From a checkpoint of a small transformer trained on Wikipedia: 13 layers, 2 heads of 32.
Each number is 50 + 12 x the weight over the matrix's rms, rounded and kept within 0 to 99. Layers, rows and columns count from 0.

# down: layer 3 MLP down (transposed), 256x64, rms 0.152, rows 231-255, columns 0-63
# up: layer 3 MLP up, 256x64, rms 0.191, rows 232-255, columns 0-63
down231:69 30 47 21 50 31 78 32 50 19 92 45 66 42 53 46 28 66 43 68 51 54 52 61 52 60 23 58 61 68 42 26 38 43 43 25 26 66 70 52 46 26 79 52 73 57 92 62 35 48 45 57 46 20 45 26 39 88 41 58 29 53 31 69
up232:42 48 41 23 53 31 56 44 33 71 50 67 82 60 37 65 55 53 53 63 46 38 47 36 50 50 62 37 54 37 51 35 57 45 46 44 47 61 40 40 56 55 42 39 38 47 51 58 40 32 47 49 42 66 54 83 53 49 38 44 40 52 52 70
down232:36 43 59 35 58 62 13 58 36 40 58 46 46 50 62 52 40 55 50 41 83 59 51 55 62 47 31 43 68 49 38 45 55 45 20 48 54 57 59 35 46 55 33 67 59 56 41 70 37 66 37 64 49 51 63 39 48 59 55 54 56 54 45 38
up233:42 45 45 57 56 49 60 49 29 61 67 54 62 56 61 44 39 64 29 52 61 61 36 44 52 77 53 44 51 47 39 46 53 40 50 31 59 62 43 57 52 65 65 42 43 30 42 49 51 46 52 45 43 51 38 52 43 47 46 44 47 66 49 65
down233:58 41 62 38 53 54 36 48 42 36 46 42 42 58 45 72 78 45 52 47 52 36 56 32 54 55 56 39 43 51 42 61 41 59 40 52 54 35 60 48 52 27 61 52 53 50 68 52 65 58 40 33 47 50 48 52 68 50 40 50 55 63 66 48
up234:47 30 47 67 51 53 58 30 33 39 72 53 50 35 44 48 55 44 51 76 51 53 55 58 58 65 31 62 74 57 58 46 56 30 46 53 44 46 54 60 39 44 33 59 68 46 63 55 24 44 56 44 47 55 42 47 31 67 45 30 22 50 39 51
down234:46 41 43 39 48 42 34 56 30 58 53 64 46 57 55 33 63 51 48 63 45 64 66 53 68 58 34 53 68 45 42 62 32 32 54 25 48 38 77 50 37 33 41 58 62 66 84 58 43 24 84 66 46 42 70 27 35 50 21 55 68 36 66 35
up235:48 44 44 62 68 43 67 19 45 48 54 28 58 59 38 45 51 44 35 69 63 41 57 65 46 55 35 19 62 24 54 30 73 36 48 53 56 51 57 45 58 48 36 70 42 43 58 22 62 46 48 57 40 47 59 42 64 70 57 53 48 51 55 55
down235:36 21 47 57 41 38 63 58 60 37 39 54 37 43 57 46 65 70 48 53 47 63 48 37 50 30 36 54 35 68 44 29 63 39 51 52 37 56 39 35 37 52 55 56 55 59 33 56 71 32 65 55 62 57 71 57 55 56 82 70 46 40 35 46
up236:65 53 43 43 50 49 49 28 33 65 58 60 75 63 24 39 44 44 49 56 69 83 54 57 37 62 67 29 53 56 46 23 54 47 35 34 37 64 38 58 56 39 65 52 59 46 58 29 31 39 40 52 39 53 52 47 38 74 52 49 45 44 45 45
down236:43 45 44 73 34 44 45 58 61 64 62 45 49 53 59 54 61 51 71 52 31 33 45 35 52 33 40 70 46 62 62 56 33 49 56 41 50 53 30 41 37 68 28 23 57 70 14 57 72 28 67 49 67 67 43 54 52 45 58 53 65 51 48 43
up237:55 51 50 77 47 38 64 50 49 46 68 49 58 38 58 53 42 52 55 50 38 48 54 31 53 47 64 26 45 34 39 28 72 57 39 71 51 64 35 49 53 61 50 56 48 58 36 37 59 25 42 38 53 49 46 60 56 52 32 53 42 53 46 56
down237:43 31 74 50 50 42 35 52 49 54 55 39 37 30 44 68 55 55 75 59 60 38 56 61 46 58 41 65 63 56 40 37 48 65 50 39 40 46 44 46 52 44 41 52 66 45 64 60 59 50 48 39 59 52 56 39 39 49 59 39 58 56 61 32
up238:41 56 42 39 78 34 77 57 43 53 46 44 71 41 38 68 48 52 68 56 53 36 47 56 36 44 72 51 56 84 50 71 70 18 46 51 34 44 51 35 60 33 54 64 63 50 47 45 60 37 57 58 53 60 20 47 47 57 52 64 47 35 68 55
down238:19 35 44 57 44 74 63 47 51 58 39 66 42 82 65 34 52 57 66 46 64 57 51 35 42 45 45 45 36 15 35 47 47 53 52 55 69 54 52 27 43 32 43 29 57 60 58 42 47 30 53 38 58 58 60 46 51 36 69 81 57 58 49 65
up239:44 45 41 47 52 40 57 38 43 41 58 51 53 34 41 69 44 47 59 58 53 64 61 64 52 56 54 42 47 46 57 45 44 40 42 56 43 67 43 46 39 68 66 47 59 58 56 49 45 39 45 46 56 55 57 44 47 53 57 38 48 51 56 58
down239:66 51 30 46 82 43 77 32 46 18 60 44 66 47 33 65 46 35 57 71 64 69 62 56 46 56 58 29 59 53 63 45 48 39 27 65 48 85 38 33 33 79 50 55 46 30 48 42 43 34 34 44 44 64 50 41 43 63 55 30 36 57 72 61
up240:45 22 42 46 42 53 70 56 50 42 40 58 57 50 48 52 23 59 71 51 45 71 40 58 55 56 44 46 52 56 67 16 40 30 42 53 24 59 63 42 35 65 44 49 52 61 25 54 60 53 71 41 53 53 42 55 51 71 63 30 30 65 61 49
down240:52 46 44 45 50 56 33 44 62 37 54 50 54 08 44 50 59 51 47 37 51 35 67 56 71 47 40 45 44 56 52 61 50 36 56 32 79 53 61 58 56 28 58 48 56 69 57 44 68 54 52 56 64 52 32 57 49 44 23 64 56 57 47 38
up241:41 14 31 42 76 57 66 46 39 43 45 56 33 48 42 73 59 59 62 45 51 56 45 54 48 65 75 51 68 46 56 37 57 25 54 52 43 58 74 71 33 52 49 40 53 64 48 43 28 52 46 45 35 73 50 54 55 43 30 51 33 66 51 60
down241:53 51 77 41 40 61 34 45 63 34 42 71 45 67 58 37 49 41 41 33 44 51 41 40 60 44 57 22 49 64 45 53 55 30 53 56 40 36 41 63 50 62 47 33 57 51 61 75 73 45 47 47 35 27 49 82 64 47 53 37 77 53 55 42
up242:65 47 48 75 50 52 38 47 41 49 51 49 58 38 33 46 46 48 57 49 49 71 63 58 73 36 42 53 50 48 49 51 45 63 28 45 45 59 56 48 58 38 43 64 47 44 36 48 39 39 70 26 50 61 50 22 58 65 69 19 32 56 73 46
down242:57 49 54 47 30 50 30 44 51 69 30 36 43 42 60 65 57 65 44 40 56 55 85 46 43 50 42 58 30 50 58 15 66 38 43 45 40 45 53 64 60 44 49 51 45 65 47 56 58 40 52 51 78 47 48 58 42 54 62 51 51 54 31 46
up243:50 46 46 44 84 48 73 33 37 34 70 63 55 45 57 45 56 48 73 55 63 46 34 41 51 61 63 49 71 36 61 63 57 40 26 48 65 53 39 36 47 42 63 59 45 57 52 59 40 46 36 43 54 48 63 64 32 58 51 43 08 27 41 58
down243:33 43 54 65 73 56 46 63 60 45 65 56 28 64 42 42 13 60 57 57 19 72 60 52 32 38 36 58 63 45 44 41 65 43 76 20 39 48 34 42 56 50 57 48 64 39 50 64 45 59 80 63 34 48 83 38 12 43 49 55 60 48 44 51
up244:71 46 35 59 55 50 57 37 43 26 56 56 46 35 22 77 66 52 41 65 68 69 58 45 51 42 59 40 64 69 51 59 73 65 55 57 46 48 57 41 53 49 52 66 44 30 56 35 43 53 53 31 33 67 52 48 24 44 50 25 42 36 40 61
down244:51 48 62 60 66 43 62 40 54 45 54 58 74 49 35 50 70 50 51 70 25 49 46 07 44 55 63 50 39 58 60 66 38 82 56 77 31 41 46 68 56 56 74 63 33 36 61 59 29 55 48 34 27 57 46 44 16 34 60 43 35 37 74 43
up245:42 53 43 44 75 34 41 35 30 53 62 58 65 44 34 35 44 58 51 49 68 56 47 57 64 73 73 47 59 47 62 61 55 50 29 44 50 72 43 54 52 49 46 45 37 32 47 47 56 44 23 55 39 50 41 55 55 70 52 39 41 47 50 60
down245:67 63 35 40 70 46 72 30 44 56 56 64 63 66 52 79 33 48 33 54 34 72 44 54 46 47 64 29 63 39 52 53 33 48 54 51 58 77 49 46 38 71 70 47 35 35 50 36 60 35 50 55 45 39 48 33 60 57 48 38 42 43 47 47
up246:56 50 43 49 57 45 60 51 43 58 58 69 72 41 39 55 53 36 51 50 45 76 54 60 64 48 32 49 45 69 70 43 55 33 55 71 27 62 36 55 72 45 41 40 48 56 44 37 53 49 33 64 38 38 41 60 35 51 24 35 45 43 73 58
down246:44 48 61 45 41 43 39 51 50 77 68 43 25 59 58 32 47 63 61 60 57 45 41 28 41 53 52 40 52 50 22 55 44 44 48 35 44 61 53 52 56 61 74 53 72 60 52 43 46 40 49 37 64 75 66 37 54 40 54 62 29 62 42 45
up247:40 44 42 63 67 37 55 18 23 54 57 44 69 57 52 38 40 40 38 57 67 65 51 56 42 57 60 33 68 44 57 37 66 53 26 43 62 56 48 59 49 45 47 55 35 40 40 47 75 31 44 60 31 48 60 44 46 48 42 48 41 31 62 54
down247:51 69 65 54 45 35 56 53 67 65 61 39 43 81 66 47 60 65 37 58 49 56 53 36 58 33 58 63 49 32 45 47 58 45 56 51 35 62 51 33 36 38 28 37 44 64 43 45 51 36 65 49 64 43 54 42 52 45 43 44 79 40 46 42
up248:39 47 36 30 60 60 68 46 52 43 58 59 72 32 38 40 58 46 65 49 51 46 51 68 67 45 53 54 59 50 62 25 61 48 47 44 54 72 47 35 46 70 38 57 38 56 37 55 54 33 52 43 64 63 46 60 64 57 65 53 30 54 66 58
down248:57 64 52 55 57 61 54 44 42 20 60 63 74 42 26 72 56 32 44 49 56 55 51 41 63 52 45 54 63 42 73 38 52 44 32 45 44 75 50 23 60 46 51 60 38 38 55 57 29 46 36 44 57 43 67 55 59 49 60 30 26 62 60 62
up249:68 48 52 46 38 58 51 48 57 40 57 63 52 47 61 37 39 39 64 57 65 68 52 60 59 41 55 40 39 53 49 52 40 64 41 68 63 74 43 28 34 69 57 74 46 58 43 53 37 53 66 32 46 45 40 31 50 50 65 33 46 28 52 57
down249:54 55 39 63 61 46 52 57 33 59 36 40 55 49 56 76 45 44 45 44 52 57 47 36 46 56 49 58 39 44 48 53 58 52 33 27 55 41 60 47 61 61 49 54 43 51 55 51 52 44 47 73 73 48 53 44 26 58 55 58 52 59 39 38
up250:46 37 45 57 61 51 56 48 25 58 59 39 48 26 31 59 38 22 57 55 43 52 49 44 37 48 65 42 73 57 50 27 70 49 33 39 51 46 67 55 58 62 39 47 54 54 42 28 52 43 34 44 37 70 58 60 63 54 46 26 52 68 95 64
down250:86 68 58 18 29 46 30 41 52 44 51 60 36 32 60 27 49 51 44 48 39 63 55 56 54 44 38 65 58 40 78 44 64 37 59 66 54 67 14 52 54 65 40 55 38 38 44 70 63 49 61 34 64 22 61 62 55 50 47 58 39 45 36 63
up251:41 48 29 41 56 48 71 50 35 41 72 49 66 38 57 85 61 62 55 81 66 49 39 55 65 58 61 51 54 58 71 60 38 33 61 68 39 51 18 33 43 45 47 69 33 26 43 47 46 57 30 39 60 53 48 62 40 81 44 40 29 39 46 55
down251:45 31 54 46 81 19 63 46 45 67 58 75 42 27 45 63 52 49 42 33 38 53 65 62 59 47 39 24 44 49 80 70 30 38 61 52 43 24 46 30 53 33 49 55 26 51 58 81 62 66 46 39 36 30 59 41 39 84 69 47 80 70 59 47
up252:56 54 34 60 61 37 47 24 43 41 82 30 43 37 52 46 48 66 39 70 48 42 64 62 57 52 47 63 50 45 54 67 49 45 46 47 61 67 20 50 36 75 54 59 61 39 24 53 52 53 51 37 57 70 53 49 52 54 69 34 15 52 48 57
down252:74 45 38 54 75 58 57 27 80 02 84 59 69 28 42 70 45 45 49 65 75 32 62 30 31 40 41 36 56 26 43 57 41 46 33 46 41 70 65 70 58 72 65 70 22 21 46 66 40 67 47 48 70 45 45 50 57 34 51 27 28 59 46 60
up253:68 54 41 38 68 55 66 30 16 41 77 29 49 63 39 45 51 63 32 54 66 74 55 49 39 46 64 22 75 45 47 36 64 51 46 39 60 62 55 50 30 47 52 52 47 51 51 25 47 31 54 55 43 65 62 39 43 50 46 64 31 53 62 56
down253:31 41 41 61 53 53 35 70 70 59 46 70 49 54 51 62 58 46 50 37 37 41 53 40 56 28 43 48 26 65 34 54 59 31 59 62 47 58 36 65 63 33 31 41 53 61 49 58 61 46 69 74 62 41 65 55 66 42 40 57 46 39 42 27
up254:50 59 48 56 55 42 58 44 43 53 47 51 58 32 44 61 46 67 52 36 39 34 59 58 60 57 59 43 63 61 63 53 49 40 54 59 56 56 47 52 68 46 49 49 53 52 51 32 56 52 51 51 30 43 34 45 54 64 51 39 33 38 41 64
down254:46 41 51 55 56 44 61 61 38 52 65 57 47 78 54 66 49 47 65 58 63 44 52 44 36 48 35 61 40 39 44 45 32 27 53 50 39 51 39 45 66 53 48 63 37 68 46 53 45 46 49 55 42 55 60 32 61 35 53 60 62 40 41 54
up255:68 57 54 49 54 46 60 42 62 41 55 58 65 36 17 56 60 37 72 59 45 55 64 61 70 33 77 24 30 49 60 57 69 56 38 48 45 60 54 39 59 46 55 59 23 54 43 40 32 40 51 38 52 46 57 49 51 60 46 53 52 20 72 45
down255:54 47 55 67 51 55 52 49 58 47 44 47 83 55 42 44 47 55 43 32 51 43 40 63 30 35 40 60 41 33 66 58 52 35 67 31 42 61 50 55 72 56 68 55 48 56 62 52 42 48 47 47 41 43 63 50 41 33 37 52 33 79 39 60